Part of a small language model's weights: rotary positions, a variant of Muon for these matrices.
Each number is 500 + 50 x the weight over the matrix's rms, rounded and kept within 0 to 999. Layers, rows and columns count from 0. Numbers have three digits each.

# gate: layer 6 MLP gate, 448x160, rms 0.105, rows 407-417, columns 0-79
# up: layer 6 MLP up, 448x160, rms 0.104, rows 407-417, columns 0-79
# down: layer 6 MLP down (transposed), 448x160, rms 0.0646, rows 407-417, columns 0-79
gate407:515506496426507474574457497424469446451470571552495482506424427577517468426429532434525473558483534466526432464425490474490461472396487522533523544487469482513560532481478503570469508566471458378486402526489520592442562487466492513444575472
up407:433486565513570409525601490522519544410554557453494517440521511584494490466549479512499497531442526491530475498396497458460519515491486566462515408505474499428527526523490490464561453462554459536552547445409511572542458501493528433451550471
down407:534479471428501500570469532491542493471545501559399531414557524480572483588501554441598492589452539504527539473379601566530487516472474504514467496504491437458446515528565535529527584489445451555507507458400371517506553485543525455476568444
gate408:473463523531579500392558492412501462507445479471543520499538547482547517511538536482579454452566482433516477520454529414495491481496567432524474454515494544454464505513600547503464508499537562379494429476478493605477552573564575467527574404
up408:546509436502459517499554412507509475468579514579518532480571495467506462459424392419553618500409439516481482476529468518398517534446522592491485469503515472503572477538475566516555432507432473388520543474477508446489522537539510450531526532
down408:514531456587442497451497503484487508488522504533491486478519496489380516499518444518477458545423453490495508584513516546353503526515566518520521554407481457547532602492397566547505512563397527439448584442416497569512497434557491535540560596
gate409:579498524525472515473474516453503487505511516524517483445487579526508587400500525475546473533562407551533455422452547418436570549468458519546519539478528471458497457509486527413475473468449562489502527544508558554470498536517473535542543553
up409:503532583525578532542479490432580598492511413469471482512433484531533444456485482577455455481441544468557514517619349444463572505414510563500478391513524534481512499519511559497452551383546468534395451534522564490475420584459442447518545420
down409:446585486566491521406474448512461503452599481505490503595455505453511425507454616521513474567501601486516523479539506478555416520529546528484468571432467463484573472486466532555513415523543568461526479513562502535559536513563480532416494441
gate410:555462433638370505521539536492596459453492497492575489551565544447479465514481468498513438494556452520599489476482479555562609497436570474438435481473517524587518574453516484489589527399558565442432535528535536530497417547500570490493500516
up410:469529415553524476530544460498574509476518497475492564563427619549487529478565536558442441549527449434560505469456508483612426448569547531564420476546453448518500551523491545531511534432395409499442495451533488444500524512430517564445529533
down410:502482484449575521519460520494511371428483437522555562634503527507482456580557451468512432450448484486499453421464595568572461452554575508461545521467448456478501539390475528544553511397508545478487534526515440544452524587496455511411507535
gate411:442466607481484612538473378513473421485507498493519588559534525557495516493575489452543605484481484412392470535428419526572489515472509420551467478472448543472500500433455469526615571515515469513471522530393445567496445560541434497562467528
up411:495570487570524550524539448509484519555452493508390536480560573502549520506437523528468511450482509442589519482543511466477493470479489468512423484544510526559422531482515539479534351566485490589469504467541531488525432478419536563542547482
down411:510564544510471455440483380512444529463500420445474432463511516538596497547448453564559533442525515411468448474628539434577472460508498539525471565469432596534495503392486502549556471518494469439488468524440477559455518464419470569421418451
gate412:439492517542554582460560527420561486559414452506495550474453464473519522543573477459611458639443582455425502477451522463468442557538562517559523604530523505484513420459539506564524586520484515466444503556513477537462486476488532503545424442
up412:497498520535457405596497440489512442424411547456546564443529477430505549519519541547454505536490424471478495598457452484560511491486505518570518460553360515568512497509536540504469515443492566427538504517549460478501419479447558500472438498
down412:468445453559459548560580408516542497461445502565498495492594498537520530482438502453518456460558544481583450497593575488496581475456540429464520510511458579465464548554552536473443563504493584527474492431460441515497417470523543538494516517
gate413:486490524509479488516523517516510510558485494483535508474531493514471537550420575469400460482431477443471525447575497520565551479439459481366479469460453555546568521472553487447498521520505445608541522502509429454496547456539447499529530462
up413:525462490491530451458543474526429483542533537443516523484492441553504586488510467501423541494531502585523450561542542484311533502558571549518550448462572514546560466481446563523633568501481468454432516491471511472530539496502500533380487432
down413:518511585521534506518482589501426477506485468519496514514517532458608478563499546552585528453478563546645588521496499506505480538507430453454431575470537491513526574503527483517443483478447531528532550460491561672559587570469410514598567556
gate414:525446457527460577536469557511526444522523578516574457545463539522515545508452527405509552513458505499439452492506531555602410462489545475399529508477438487534558489504464475492490528468440548416476366476532501596494405470510515456505454506
up414:520482516534513486490510609477487552475563554574587353426556577470542467472553472525491500524471465401464532461569466562533552507537542493472488514424523497456451466581449566544473487517455514475572451485458507582524461481482528548503561448
down414:472525521513449562509574506551525457406546458465487483492466494495505476524566585551552604524480574501522499522555518528486535553597508466509549587542446387542422472446499520492530520543512506548520477420495402529563453517541511587445470593
gate415:500421497536566535472508466464597442485525536356599515524483464575548513518546552392503523431566602473449508491520476554480559486526529570479509525525509450566490549537505439499524451482477464522512395466545527384501513512531455511429493443
up415:537512598539646554508458509509507461464604601509510535502424531563524393530486551534500553543442537473487566503466486473471546575477648474422477601459529508573424536473482410446472542510480561487527475535502482502582452576524442433522485469
down415:498467481391515481507457475534555584516601518465372488481540493444401623424411569369539480564524538422530591502443526441473447457517506437469635519490458515537532511524512550468461555477535449498498555480481475478453534476476450501526494646
gate416:545555450403513566431482462501532456505409499520531525448481571482508506600444485485506494510516585525433558449519456492526567556512485497418444576532451480541525481461527497454445515434488488472479526480481507440496567540419476494509480538
up416:511443534396556507432488522591513471521533597489605488463530568522469495488517551567517532590613517557509529579504456540531495472568584512573487484464556367496517437512459462570505511567546506507508579546447470516469570634449447539433531474
down416:452449537294518569446457526559419389460479569534478528524484517524532418475602562506538571487454471478449544476528529541530534536514505510506512447458479439586573520537416461516545488463488529555504524515509491508491520471526444514480526531
gate417:538540608403441557550510561578448513472539504603561471458483494440537531477564462525440494468450506492475492464439529486533517438511500520508497531486513611450464471436453416521560467514567565497473500504511507425566554389392550458521424473
up417:535488458552444478448525497404456519497495486391467445482586525408492571473500486457402569556548492588588481489462422558591498511523462436464529545539499503382426453545466492493479523585496493386451506561453490612469467541408482544459459484
down417:463485438498519537450508533523545545585433404574488471493533468501524414549522495528515533447527492631486567367442584457516516512488485499428510475430459544445528536411436484553578496514530510520525542500486527533603535479515559553418545432